From a checkpoint of a small transformer trained on Wikipedia.
Size: 10 layers, width 64, 4 heads of 32, vocabulary 4096, 0.952M parameters.
Architecture: LayerNorm before each block, learned positions, no biases in attention or MLP, tied embeddings.
Training: a variant of SOAP for these matrices, 96M tokens, 2938 steps.
Each number is 500 + 25 x the weight over the matrix's rms, rounded and kept within 0 to 999. Layers, rows and columns count from 0. Numbers have three digits each.

# up: layer 4 MLP up, 256x64, rms 0.264, rows 154-253, columns 0-63
# down: layer 4 MLP down (transposed), 256x64, rms 0.247, rows 154-253, columns 0-63
up154:531496486506513516492501518535495472553515519486477493516537489503532479483431494541501516485451529488487482538526567498467479460525513518489512474486504518477506503516534474521488509478520547
down154:523504507479494498480533501492464461523519555492459516533508488507494512483445485475488543516487519490502498491492481494496478494514498496486492469485507530473488478496510463493501541504502522
up155:536461504487495505493533509518482496509462502514524486513496474488492491484512487484488491491488475472492480493499522508545493525515499471485490526504533494524491531533480539512509468487527548
down155:537475502512468547509528473505498501494524486503479476496466457497495532514463515505470472526491486484485494464496497496472522537486512494464511521505477495489482495499484496492498552492485518
up156:498506471457478499511513478507476486513492526455554479469511544489443494505494473487514562502506529483482535528539480510433520510522522512470532521520511433554490510516488503502530541491481488
down156:478558462489473470518556564463489470535499562499474481477472453501482471459519432535482473518537486501476532484497523489499537487472533534547504488503458496556519522501489578515498497532506492
up157:506521563523489511500481467481492486487487479490499506523496505533538508488511575519459488509505492531446500474474496534482443472525504529448458513480485502464501499534488503533519541481496471
down157:469525467511558519508487470501518446519531480522447481437463541507490487481504529462486487485495501514523486525502424477452467504470563471501522515504527499554491529462464474505503498535511496
up158:490496517478496477526483495488494452508521516487502514510503448537521535482523579463517512466484511505505493484473488499443490520511520490497462507504547517458493532546478486503549504483475510
down158:498520497512544492505531482482476491456521502490472544431489521455498491511481499548512503495493456508480478501520463536511513513504501485501512503496517520521509561511515502499447493442511512
up159:500457482547494523466531474535509468485448506477501553529544501482538521507486512484502492552467431548537501487493492529496496507526435493463493498533491499482528480526451484524498499462491513
down159:539488479520482513550479513533496504505501493520469474507477492453487499441503508491528481518478473501498516450481496495491486452547501524496502510572516494482502511438451509496465498516504586
up160:491483500505503513507490485525490492497490499523497491515506498499515481490477502509474518512512506506514510495512491508486514502485520506513488497505472505510508495492495498495503513476535478
down160:498474508528482501480496522481490514503488491494480488489482492484528488514490511488500516483514508511501475496500496484480489478497480465489491477500478487501508510473472483501514518477477505
up161:460534497493492489489546524469503488501553528536500491526498526510512502513483488439488534491505535475538445510552479519515438461471518511506507514545484494476504487492494497543523503481477500
down161:554440489507514473466470481520532477473434471503479500534493485541518477494487503490500481515477512530531509554502498473466466456442472537461562499479515476508496509503481503536523513523515465
up162:544481534489506509520496484523512480469480487541517461509493491481533512495461511494476471553487536490550481480483499494505485509536506445498497499485512471528482468521469510467508513499523504
down162:501464461489509509502498513490480510470473469476482478539521487537478499463518504535550512492474501534507492530496518490537546453526488539472491516495487509545536517451500482501493474469503535
up163:483488484543537510515503469510485464557535504457449441542526492487556531461439528526472485460562531472523498538500560490515481508543507544527499439472461478508491456507485510531522476468456504
down163:486494502445409477449549469474456509530514519538503495502494535496545528483562539502432495487500530522475530458489457530516524511567478482513511510474457499550488481465461491455551510556512457
up164:498495529488502504495489475544509481525485493484475512486524490472518519459488488467539508500487529496530457547515490508497524495504505487500493469461533516461469498506491517504510512448482521
down164:448513508482512486466492526520476501510499477544516530567471510498457493514546530516475518538529525516508542486479500484517461528499486474488472472520512490509476520507508535499552499490504513
up165:504497560422509481507456531510536468486533461455530499488504525490490511499513551542471495524471493499554493564476461524461479503485498492460506455514571490490456516511519486483540532456435526
down165:500531497485467486454508515557489452473543527529555478500523477466496551503529534548483530464480497497486544442474453492539467513533542443459492393496475488496482545479478519530508514522497480
up166:519517547486473456536506500478535487492511504465516506493506524532501504533511478457496527478499510484510528492487498528531515497471503482483506500503504509510502489497476487509579487510513534
down166:496489451469492493498524498505480517489495498471520455497501494513506504512484529483477496497433522539518523480480510520493491479533484504535470492484484498509500525527478553488459527501485447
up167:449502505509529501472501466519534508497527564517459541523519523550488465463503511522453515503498499485469436509474506502476452511447548433445491505497499486547485484472501476512456460519528562
down167:499479537512501531491536496518490490501520523505468492533545500489459512484497446485498519516463507483513493470495546520525479501513511507440461538485483479503502480490482470541518463518511496
up168:493462533535523530523485490522516489505506453515511506485513491472492548497552521489515518484500514493485512503523528509511451509536497479502497499505489489513452478538471475538469518467513483
down168:504502474503499520519503459490471498521519477490478489527504547494555484495479524522481477496491543523510454506495485454477493535528471485473468489482504453491497521458507497529512463479502516
up169:463498489482494520510533482516529488526511485512442536546494494518500454461484499499467481480466491557525497483518474483491486483519484523524486473511494492459517530501480521533483523479457510
down169:487478495514475512483473523530481511466489469463488544533462528484487483527491493477545508502489502477486548468486503504517471488492478458497513478457526504510500520451554512499494481515522497
up170:508515499516516465503482498491483517490495472494487493520492491513528529528504482504473480512508519493470484478495516503483483525507520479493532513520515479507483478507484473519508498495498488
down170:466475491470490504507523494543490502493487480513512504489492512535504493509502498476501498487491494490504483525514520508502487472504517463515490483505494487526498523490491501479487466454503532
up171:470504490461532540442533509512499506453509496469455514567570460515500471488476509540498513455512511512502492484487492494495548484489482517520498503511512534515530531488468552471508516458522522
down171:487515493518472476482487521506495510486487474493464521501519487509461517521517515488488494496477474477457491505494528518476490508527533496530487506493527539494553477464535488514469502516516470
up172:498518497507519477456511517516493463494550470498523505523478480516504514504488527496477510495511507494480506496513500497471482503461578478488445495522523538526495495479511473556501495466469502
down172:512502496505494584547505515501517463506509478500479524497519504524517484490487455495497450511490482475498481524537518506556515505483533523508504500500526498484536514453497473518469498482490498
up173:477482504482467505512511465503490475497523508489557496488503492509511526470469489512479493506495490521480461497518483511528509510491519491504480491536492461497539471543493510476480453500475494
down173:478506510549483492501490492515499512470520499497515539480498498516490513505525528540467495484454510500516469480508509504525530483512553489464489478499472547504525529492523496522502507500481462
up174:487460513482500473506517511501508511506541524496483480512503501497510503478459521529470525514489470503488445487474486474506519519533532563573497467532445461495496507523506505539511484447521526
down174:518486472473512500488491485501545506516496471490467517515519515472492559488476527466562531507489501477518512490493495455485486528518496480465479575481478494520491466486500496515514543465520450
up175:487485484508498479489526489510547473492497553506464549511500419530534493483543460467543479489450497477487522485540504467472487510463506483500509480517495490509488524530486487455507496435506529
down175:501463491496510481489479492485517507516531483471495519515494500489512478458508503505501532518518495486427513527528477499465477490496504508491468544474494499498470486473498464517522498485510511
up176:549488517498468454486533497513512477502541513531490519520538518516507497480485493536548489449451462503482555526464514475451490568503462494418501474475527472475521509527525529542519497550458464
down176:530503480548498486450461473524502460514509518531502509479565473451508460470487419476493528525548452549574480480518585548523516500508510498470541518465498455489474478520455538517500528523501478
up177:478490507503532467490559452488507492526541535526516484504472478489486484466516474531488532493528499465510469544510529466510487509463530518493477498539497494497483499489524525541513466473471485
down177:497462504499504501514491544469541506552524487534491456507480533486466505477501506493546500465510543474504476512545492512512525478468507531509487484484519503494522520462511477536475479492500512
up178:520517509495463487502473491533491468526490495505467494572505478512505489517462524516492491490536555497508481566512479475420529502532543486479492456458564518475517485473500516533482508483505483
down178:462464507502519496469539489515431497494529513508477478496490451505509532533486476505454479488538532487532559478492500543525522487516505511510475493511504515538516492490521526488481496470495464
up179:462532513507463508473475492517503502486510507484513495520486480486496509464484464481467506516503527507513505474505552499527523521506480479502508522524520509507517487520479480470526499502493476
down179:501528508467480496503492520517486499468469477505497489451524507523451482469502513522451503450488497535514507513500485506492450478499463499474501484519525483507468507497510535470476534509477475
up180:516512480502511534496527470440486519525462540525465540511481486507513530524493523482468535500481480503505513556514496496502453527509504498472524526528503495487515486527515505477511465554440473
down180:452526488510540501492501540503503553522491449483485533504499511486469468535494493460496547491477530492532494516509512497472496513520464464543524573511507516478515501487504462494501499453496498
up181:511443476504441511495521509507505507512495470496489523536521485522469541462538473525542513525489489521532508466510510501493499512517512486496500514446531526499461518508489524534488475484510500
down181:486473513493497502539425491530514548514537470497525516533483444509465496529516483509533497507526533493507455502507483470495495478492510474498470504462455489519483512506515495533491515490486487
up182:474507471488498509523522436509493452492510501515515444516503507555526488453457542497489436509491518507516535468501543494504481488454550553524545481557460496518527490514481485482537512510462463
down182:499574512468564545442494491474481541527494497482528461501515472520444553500503474496478520553467497502521485477470492508509563471479486528480521452537461503438498463479455523534517525527464486
up183:472510528462478520520493509517490517479546501512521511539488530493489520479491476529460528452488527489508521502549499499517527465490471459508498493494531524518481500555537472497481485466523498
down183:479491485476501530518464506458509521502529483509510475525459514502520494515466471530479504504480521510503542485488473521528491494507474526475483533489509488495460489506494497508517516505520466
up184:494509445531516471495475487538500485488488525531502521517497455511488511513486484506515513488464502500482483504508529476477466513531510490506481487510473537502473503486480478498475500492513497
down184:532485523510512474493509520517512529504491498506506494501498509491473499525479527521513497465494517525511531525454477478479500495476492461481466507490493528478490501509499478473522529480456504
up185:540514524487493489516561477499502470483526530503461512535493482461533505526483503515495534543521480475532487533480471463530502477499495495459506446536480490508497484525505497512551506506475511
down185:490494501476529507507523498499503578495435525484542555483483582482505521517483478507454488492474481488512512510479520520525467532456460424540523516518547520496511489504537490438502476471490502
up186:511537507444511485503515513510477491509502506516491532494466499454537516477488522480499474529481530522536497495499460452460532493470485510469494477507536477527504521523464528552542493483507496
down186:508472545521501525542533533513509474487442514476438490520491476476514526468542444457532520481494514490516493537498552511477469490505495514498454507496492528496459458538502526495485488436490524
up187:481536500538510537502540497489505517534542521483483512531526466486471539539495477529484511499462488478499527495521512471493501516472507515555464457531517516494428457489523405510495522475496486
down187:503496493501519494488457472461512497524476455483491500544492518530486432490571497482515473466517505529469513532476485523456491539469489499514538492499548470447485525521513501523552538484534483
up188:502493493522493417477476518499541480527546489492481450520494524501481495483471545508490501553487524493492466491490489485526492464553515528527490478508489496492538485442504509532537469465466508
down188:518485457473505506489500509523520523465533450475482494558521484518504496533496510469542531519519487470523475521486522487501469497558477422515504566478499502499496446483502468500477504501487486
up189:512490503494478494510533498503486458493495486509496500448494495488487484494538489478489512491489493507517500498483520493516473485501511530519505516497527510481499478513503529495483509488511493
down189:463486499508460510498536530537498543482555516516499505482509512504504470494505522506502536496481484471475478501524504496505503482500471512532498470503531477512491520491508529484524466493493545
up190:548480465512513506498508506496489508462494497552453534468518484489497487509512504527505494464494484475512548517528520432513507489513512488481500502516531520496499508513536513528505485451539473
down190:505487537494516534468539495502505508522509520488471455487527538474473482521509499520516490500524560528486542524468467465539488513473487514489507526493506468447490516489457512501507548533462476
up191:488518486540558486475467515467517501546539471480515480552469488485506506493517529544513481519510504481516475479496466512499445526543509535510490498514536510473475511443514490550481486502470511
down191:518517488524538505539500528568475497532464525495548512518458460480445518522479465499504535538522492495506537468452551511497499518486477512487519516498509466526490465519528499444494512487504480
up192:509495513486519489490425485491507509495517491468501486475485535509509525499467508506492488480503527523526508526528510501458479494530504528515508477501505510493508495504490482477531476475486509
down192:521487511471483462495518517496461507523482507484489529498507516510470504522526475480468520504485488541489541501529513487518505526487472494503486508476492519498533492527487463527501518504542473
up193:523514502472491512507514536529526474464523494493503498504529501459515486467526523491521517465451531501518486515504474521512549568481492510486516467504473485486473516510512524492507511514448521
down193:541506474486515506487459485481518546530484466485518500509505489503509537442466519521512534511506546508531502479534490539497446529486530515473519481501503514507486518515469526466525545487557486
up194:540524523500493492498525481477514486450470479512555531489507529486502523482472492419507482494512488488566497545519515484497490547519496467507509511503517521439557488500490538447491482497517498
down194:502495476514504498530507474534485482521539465497503472485507470489505489486465470506501473524518471476488512449521527490485482503527440563531508534522471498541475469499477490523517505536522482
up195:537519507528537491454530496513501489481472561518460525519450480512502428443513544518485456507499517487494510532489494528510501508452486519506517492550456500490532413487504487530536437477496519
down195:518511459452552504476501507513536501510471508498527422550490477500494525502496478528522495547460465462511543483509553550549514495530468468510483472530487509512491477507560508478490473519482504
up196:528521496494499489479477532510530494491486477546535536500495550494488481472526482495513498486465501500494515466483470476515502501512492495443480454511550514539472460505555499500484472517474544
down196:463514509505461516515453473482434453508470491535506498494447543492540478506536478506499512532492490515537480505457460491481500514484516512510513546466531528476487474499490522501511507499498511
up197:508526518456527480463551421516487512480477520501513523489515485485461483538491469487465531495508502517573530516517516508496535538463518478486549471528452470478487469501521517445496491488509508
down197:540507491518495499467530443511478471487533509478512538510474485512495533537515482484507534531501484468545502465523500532480532495510508472490533511518500509501477470500522491533488496480549518
up198:544487478503521508464480505488541494496590510515505467478506543520511489492448547457556477461507518475535520539519476522512506483511553511459467449516498547488525571456505490507503451452475464
down198:489456477509473505428495478546486450494505501508502501491515505504531528496500483484469533490550501542517500470517528474506489484502525535510497538520453452512487479523496490510481452504523463
up199:535512487436528528504500480525491497472500506459509475473495519476568532485493548506489537537508529518479506510465478463523504442500503509463485490557539503577515513552462502498495468474475490
down199:510515487528515603482499561515493512452504520489511524538539453509518521472478502515493479513486514466469521538492533492499522463494500552509515558512457536492494512523499469512518442467493487
up200:495456529463526485454532485551479498536480487530531528476525556485512515505471519491490541519496482516473474497462454502495486496520515472487502489533478517511470531546465523480505470483517522
down200:458477510494487491512468485500441455454488506523484494533499452485517508503526490527560484494486531518530478487506498435466492457494477495515467513499525551484500534518472551503443474502498501
up201:508506510482484466485493523513456502523460489479467472489558546503489543534510475444501528492474563499520513515532506542431505468499517513469508475508527504502516507532500463502509488472504490
down201:488486489484466497486482481517513519513487507494478442476506440513509463510493471480466484486518476475507551486529531503540511503489483496466493530503472447491495471517511506512482501494503476
up202:510496499501466478529459508505524509480504491516524512545514504498486504529540483478509469474503500504502512509516501438535504526516508528531485484540494497501531487504498515499493466514490499
down202:513499516492526494514486524450507507531493508518509530477463515508507475509483500537473495489494493492502487492463480473542496479471519515530483485493509511483542510531529470498517531520472511
up203:509496480511518525450526562487503490507474502460519501550483494482553516521507520450527512505469504492496480504497459504544500509483465522501510506507498530469482503491498488542481461497497504
down203:465492505539517470508469527490510517541513474529500509461436473537486486480563539523510477477508500541489481437488519493498479506517537506469473500492503506485459503499478474536532484488505489
up204:502490488501485514478491515495469472481550482502530496511487478507511495505442497514476477500527479497460499489508506490510521539518530511489529502479547477515509513529524493512496493534477527
down204:493478447505499509476515514479485504529486545485514489470508499489479516489475527478502507504499493565494474511494494517537516471460508508462475500491503463491494479496532494495508537511510524
up205:510487495459509480523473535524503467473503477517511465509467513538481477530509479444473522482458482503490481498504491447515509490484506509504514460532521515531484525491531492526517497461466493
down205:536508491500502550512511529522490505470512534480486491473492540481462472520530510528514489488499503530491508517545480474545462504509507491508504466451478512486518514501505498516483518511516494
up206:504481511542465495514528496523532500524510464504491474546484484492467510514557492465515503507532523488451498504498493514466479522504486523535524501533506506508531435524504493477489532475478489
down206:538467506492509503482534490501516550475523483480480501483495503540485477502495518512480493512458523542484509519522481486507538498486482476500480485499530506536543465496460495488475532504473524
up207:520531475515499509486460492507485473542506459529492501496514525514523506449489471503498526500546498505510511484504516509480444498499503522509519492502514490503507507514479521474501505437489518
down207:505460528512510487488526507500514525506498504470492512503514502488512523543480502504495502520479507501526522473489487501500510473458507473495479511521459508529493467524501494519520534495453518
up208:499497507464521500510491520475520524464515491533506505500518474521505457511527497518536472497478496509481501518530497457513500519517486521462510471531504492476534474525466498472468526499500459
down208:487530501509488521535510541465471503508507493523530494498476545501518487468507539518506503493529548491481494499497531514513480517492521484499535467511462525483526497479511481504515500480504558
up209:487539474520499486495507478482508515479503489482516513497518473488513488495536472465506516477513478503495501482517515490526533528521484529471511483481495515474521471483502498517505509502492511
down209:484514483511465480495509515509495482474518505527504487461464528513539466496486501505487551489474478513486497517506533501489485475506533542502514490511523510508492506475520491486514521483513549
up210:494506497474496518503531519488485477539540550483506504535500477526497508508505497499464519465501482521477491479534474513486479480476463493493480503485504491493473510538506466514491482514495485
down210:499486498517494470493465512481476504491515450492529482509450504537488462499478499518504495516538514508509510503518484516487484528489454517500481481482518514532545508492473508509505479493499510
up211:518518533474521497515504484481458525509503482466481497507524502491461483465516513483507533489508481480483521529505476522520472525483507512503493457494467504508499469516525469465506497478457517
down211:540521449572473496503501526519498555527491455512510547488482484498498518486515487530465503506503508490492458497502495503513532497499471495520462519513520525520486509513501492497487464539499529
up212:477547492512469471558502520476467483443535498525486526536495530518485503471539507502444507508511466508507506476500480575497535546480538454428541489514495508505503481469466548463467497506532534
down212:549485525527485520521497529484520467452499452487491455483500491485501539541520506514498506500483493525516516509524531455566500511517435552527522531476483522531476500494517512492520512492487433
up213:443495489458489473459497517546506508508492482485493497491549512535489517488455511553458480480530495483473481486529505486500503477517527500491520452466539497516499514494496529492496516480486511
down213:485488487508516530476487506531481482528503502517495524534489514503496494512467477522471517494509509461535509485503580488465492487488481486501505511484444569530484499472529479497489519485549471
up214:562494475527499482502494501524452477510494506521543498517491527475492477486517485486470492482522531512548516505506474502510468519465463491522524521474512489518476510480493518490503474463579521
down214:461480474531485505495481502525456537510500489498473528515485477517520517481504500518525513488495485549525508490473495524513519510489507471488481515489467469496500519542499484508503521487494482
up215:510534601509472502476503488483477544473559490446458538475475507520412535448482544472523486489517473486500532539445492539482490534487498498519523483496484504499473470501424498522533501474526445
down215:472501509454476557557509541500480517484450469496489525487496448489505568509512471440529518498503432466490521495483474477519516510527474438506403541479510530452499483530477533490495515510510482
up216:485496471480478486468524516519456506503510514488518485526563506522478485481463487528539489513543457473492468501495490535465472487521520521525487516531523518482531489462486495495485539468513484
down216:472503489474497501507487494524561504512536491515512457525522532469525492479495527523505490470457504507509535471511521512477513514502476529495529506528506518515430492493494466495485485543486531
up217:469452531515499477421472522507524506509517511467495526500485506522465492483595510474498502475515462470511471452485490490507510469521507495473509489514529526501496532476490546510494419430498506
down217:537483502520470514501485478480496509529489499476480474525512477486504500559502522498486561513529509530484525509492492526491475516505526528461488482492482517510509517495498483531536496536482457
up218:487473515475464527530520480496471474528506556497495484509531548498552484459503525516491483485507529554464532495526497492495452512559543505520484477482498503491502531492485531497505484513468496
down218:491496485498542469471495538473492489467522490484484568552493502516494502462487526490471489499472456487535493516468486492452520491467495499491564470516513495490459479482498473501456498494512513
up219:547527492466544468523490467534468483495489478484517463516497496490479506499490511502507549464529502495523506519481538461522522547561504447517468481517518499520487472528482516454527482514443448
down219:501484506525546491492481480542516488495533529481530519530474489527545471487485459485508498447523516480504461471467522476481532469495481480527535509492462521525491521528496532512543480526501482
up220:460515520473504500531506458475450500512482529461507498523524507510478498497466505506520469485499508457500478486506520507475496488526492531511499435503470461503547464487488568521554537475488495
down220:489513524511472500518489540547489470458513508546508543497489500501524486492532481482495516518516557544476533482456501488485546496562553504466506507544516551480476532495538470467503521516508476
up221:490489505505539497484513528541525471525464500514522521520523476510517493508407495509513506551461495500506494551493479480479502506482546482540521502523531499482521513501512503516498492504476486
down221:486502486459503455464498557478496484529487475540475499505480509499470504509490489462486530515530523476484493509503466457472511487563466514551525495489499533490506490500495494479529508500508490
up222:485486528487556501509549501512497452495509476471513513531449526559587476486535490523502466467558483511501486488488467498490517515488552492467472472512538511477455511504480509508545496469480491
down222:519507501471551512502536498474548496517550518507478503487514532495486489491497486493527480517500531517508500517466469524473503496459465489507516443526515473480550475501487464489508551459536539
up223:519490526510511512470500470467483473465519514468501513516507526513499531484498516460482500508460497536538481455495503548469479487501528512472513527491492496506504493497514508478482472508523502
down223:473439533474511501478466460507510469492526493542527553509503487536510511514508547484507496483494482513475532520525511506448511517491498497487483485461529534496533463534502538472457512525486489
up224:534538558477478481463467484485489549544476527396477460502514496487512462511501495529459469488428493456508562522554545465518508529505499479495533467447463477488538495525494526536497469522502502
down224:474536552502568520524519500446493484541525542487479531513488483515493453457512491549545499488514494509479524506492487485512483503483493527448513451503501507493539478503504498489510498519479480
up225:514489480512474520523497506498509541523517479500456514528513524444517514543491478475478512504477484459521509494474500523508531506493517540508509495496454499495483555508489522529519475458469505
down225:507490521507513486535520502501478519467509457526489475508478549499483497497532514454494500516551474465475508505525527480490463542506474513502484490508506512500501494485499440502492472489500512
up226:492511458515474538516542466544476488526528553523500498504506528454469517475500480493501493521505518476515487493487514522461528501477504508506514498502527455498459454488508438506463521475535528
down226:473489480546500507492517531496495548494498503495510491474485515497495514483513502450502505471525515531503528566540500517492514535523478548518480520482498498525457502487494539507501478508535491
up227:504473505489534498494528547461530514513541499488541529498513515514466457485509519471468505490478488479442459531515496533497514473549501504460527445495493518517515482453479492483575542510500512
down227:522463540468504488443530447455509455508508485535567520462492536578503513523489450545515514502502491518517488543497469530487520495508481517441497446527494465496459468510511472479556497515501471
up228:483524506486501459516475511489527493501548522488506530487487497517478499515553488485498486466461520507507481507544510485511510512554484491505508502536495467479517513514494532474540499480500484
down228:504495540549465457490532502486496460479456497508510553459461483502509464491458483530532554495464516496474467512484471493496478512471550490523467542488470486537508507523501517541492492486540535
up229:531475482481484489540506480494534481516486502523472514506501475468526499492515489479522507490492455509496463531502491521503535536496541529483552528452525502503541522512509518520493468506494532
down229:505494501528499492485514504526485471484486487482544509558472476488537462513499489547484486497471541478490538521448504520520491466505519529510492499486514459480534503531461505537553498507532510
up230:471529435481519473514478526493533484491496452475471548487523499462510527524426563513508544485487524509478455495468440509501475518486500495483499489508487515530489508530492518566539505530458493
down230:510528521497528493503486527473526523502532563464488502523511414480513503501457521434498506482477490498409502481525520474499510527522482527489502445523491490554522491528493531504494469482514495
up231:495481479496499488473470535516536531501507440540524525532527512503487519523485511464498518467483454468472529503516522500476531487515517512462485499526509542486509535488518488524505505507445468
down231:523484486503509480504515508544449485505546496528490462504467468515510478521488469500492448506554523495501497505460470500515476474512527535503520501497497510513493481517496517497514469496517521
up232:538423502489503493500493499531525469499483554460498488475504532537495496525504520518499525519489523512496456552503524482488471491463528523500525441534504485490485504491482508493491486436545513
down232:489498484491495482507488514488472487474472474466509503532528486506462517515492513505488538481473503506504513515501523511483523496531471537492500483508487525503497513485492476533542468497545450
up233:527535541476430483501529473455477508490497456504533513492491489472480473536486462534493499508522529501482527440506488529540507527539479525509514470498496485483467504488507515541543547529533468
down233:492487495513542487513568500531519434499498473518487491536544470537445470436509532504451523506501479532505470549536507508472478486514528514490486496497529504497487492522533447485539484445467531
up234:475497472513534549530468478491501528479511495480517479522529504518493538468503512498498433499480496518512490508513504524491463513457510527503527503496515514497452539459525477483491518499543467
down234:474450503496440472488531479501474544464458514539461493476524482498555517510522517495485515527503492494497512519496523501508453484476516482474498519500506519510514508563526529511497546481469501
up235:495516468476496532515476507455501518494500445489523510483531520490494526493518512524486435489538485456519505469505487515533504465510504524511502518488495495522473498504506502475506514517530485
down235:492500518515529472510504493516499503545498485524510526499542515529469527492480526512467500497501506473515486475479483488516486479496493490492481499502508523550542474549483445486514525521467483
up236:565516483496501506511527483540503496445495491490508537485502505511493518478528532502491484474495467500495520522504465531471556497447515489455516514455511523542505527555473519488488495495525526
down236:543488484532484507486498527507484520458482480463526497523510516493502534495526536470506496477505478478466554492495492548499483500492538465456486515473493503441499500481520512507471493508512466
up237:512553525524493478476473486468505498489468493489461505505510452518518574498513465527494493474482491488506542501477517537502495491553493532527537511547540486506535528476483511506499499506530490
down237:496496503519482532450509502533513464505515480510510484500505504487488486467519506524442473528526532459521535527499482482505488466444488490480470478523520539491549479520497508514518503501516531
up238:478523488468496492504495511553503504507491520545495494486499485513495501496515505496506460543499501495519519459506493457496500497537520493553487481523533463492484509499500537460475494445451508
down238:544498467512511485490505507476502514512523532502498528523505530541480482490461501485489492487487491509484483482474488499517464475503537536500490498489484505507521528500514508506478535502511511
up239:485524513483508488492527518459476509453451509532526497520554487488529470462509518469541474464494492483480549445496447527523506526501500497467475495485474518541459507529518515487567507497512488
down239:503496485482478471562497486535469485513457556522459536526478497535516497513503482514485497498475543545529500522489500505484448518498539525445500483531523505527504479544556480503486489488478523
up240:486519498443461520545496522500523539489509504479535501504518493506557462463549471462441491504489528501489478507537498521517507529511523493532486509511444528515509531480464522522483496466521504
down240:490454472485445546491482519543512536501490444502516510535482518509498501520513461491506459512550485559498502526447474536516523554463490481503459498504527539506511522548486473504512508452484488
up241:468489464480447598556487461487500519530524523490523492587507485534471529455479520490498443468489508492460516496534530501485510485552504557542594478524500547507529452459527534490450470530494490
down241:502503482491489522567496458461459460469497587514512497519500555513490492466517600547475455439424503463487507487442483579457415570536537573534542462566552527521460536470520463502523496490432493
up242:508507498483504464485537479481468484496502467472526537520499508510520509534549529487489496496509521504456494501497464476501480463519473534473505521462472481522482509539468492482503506505523520
down242:487507489514493498502509533508506524498536494518520502501530483514482495495517554521492501534535528494511501512503495467495487501496507493483527466493421474509503491467488497488454500504485510
up243:534559525500499477477516500509509492510485494495491460499494474501520502476492503478472510546495478475503508513448499486500503502519526486501465492494476487523493516511489490470522555459505504
down243:493497483485474487523511502462511497483503499488532494496468482467509513526497523468525478488483542516507498464466463512544513499513460469486513510457538505483467483472472522534519524497466481
up244:497515480463509467518457537525501483470537473515509516496486472475502515495441516500508530514498523487447446487484468504526492494480510493508504490502509541533446556519494509528514493499502501
down244:505498494529524550472500560510511524539506502500518509472453525502522518490455515510504473498517477510462494431537519505532527511547444500493528472486505476504487453457492500523496484495519478
up245:512528474482508462470510487536443463530476510499529484492533517480508539529476541534474484528493515513534480507490505544483496513467477510495463483478516469488512517467459486524508491450493466
down245:452516459482488490488483532489507488499522534542529473491504481531500538490509518526493479467495495476480475461500510512560502504426486519510462477514479486490484472462514446484480489510503509
up246:489484521476493510499552438517479467496492449493518503514501472490519492509495508501490509512476536490469480522521494508494538529532483501532495511500507546492482526504492484501507525491470538
down246:503520494509524504489498530487505521501527520501485540523514505517498496526521500534520510513517509510533519476517501521528470467462523479524511498527490491455493527498478527506513555500499478
up247:529550542513489502421484501517496479477515550487469466538483505468499520481524477502488519496464502538468506535466467527514490470509521460521497514518504532518506552544496486508512451567481474
down247:498503473495502506507516514533498524490516478521463488477435544479511531519564443509499484454515526533499547553491492557492530461503520496531451506515477485487539461478487476507473469499434494
up248:496511472498529470513525526493456456502513483480482462524532508525450487496452510525519528492494556463455558521517520479534526486508483483529502429580489512516514473468486521535544497508490488
down248:521470469512521520509436494486496516571538499473476525439492513482523514530521503498552492530484521442440480505457475520512501483497498436475471500502482471501509566533455569540490485554500510
up249:522490483488485458475476506486492499453478521509457495493525496474515513492526516484524562474485543519509492454509511501511527554509514523546475483511494514457498518500518513492524500495488469
down249:498442468459509499480480492519456505456513505478457457460512495483506457477496481494470470484468495516514508539529528482526541526522507499489445488481470508459489505487510453459439513505484484
up250:498535515502527533456529565465482499512457493484481505469544517515547493464495444509508479508490471445494493491520507486467513511499515491540483479490519512482501482504491543508499486482475472
down250:560515469481514456505486504503488506517497525492522516493515514475525494509491494490518488494495519474530501448471486505503508530481464505493493539496513562525504531453514522544513525518450483
up251:480516523545466482488506497499532471496519496501520487487537495510494519491504493476492486506491520477508461513489500529455489526470499515505523489523518482501528500500505472503508548523501447
down251:473470531489493487510479502511505523519506495540466498496552492547513507472478464453474520468514482484519502507487530476536522462493482512515496533513484492523516523557505524496518534503485552
up252:500496516506529527501504481493533474495510439499480531502487537463503506494517494524505481488556455480482465494494498526519524532485499551511511516490499479518476519478518544551499498458511533
down252:516486476481556489504474511514493541506497467483483531492470526473452488500506500498486454494486498490506542478510503538496512503474489495470472478495512475478544490481536526483446503509459504
up253:515487539469497504523483490536489457458461480485501461547504535435494456533447500530531532506461520462459511521498496473516476474551502498550491494556513532490457480505500495526496542466481477
down253:495501496533551487489503478528506493440452507512491489528514499446533473471428489493538460600488540501537501527497542527535511484505481521514464514529478506492497445500504476514459512486467419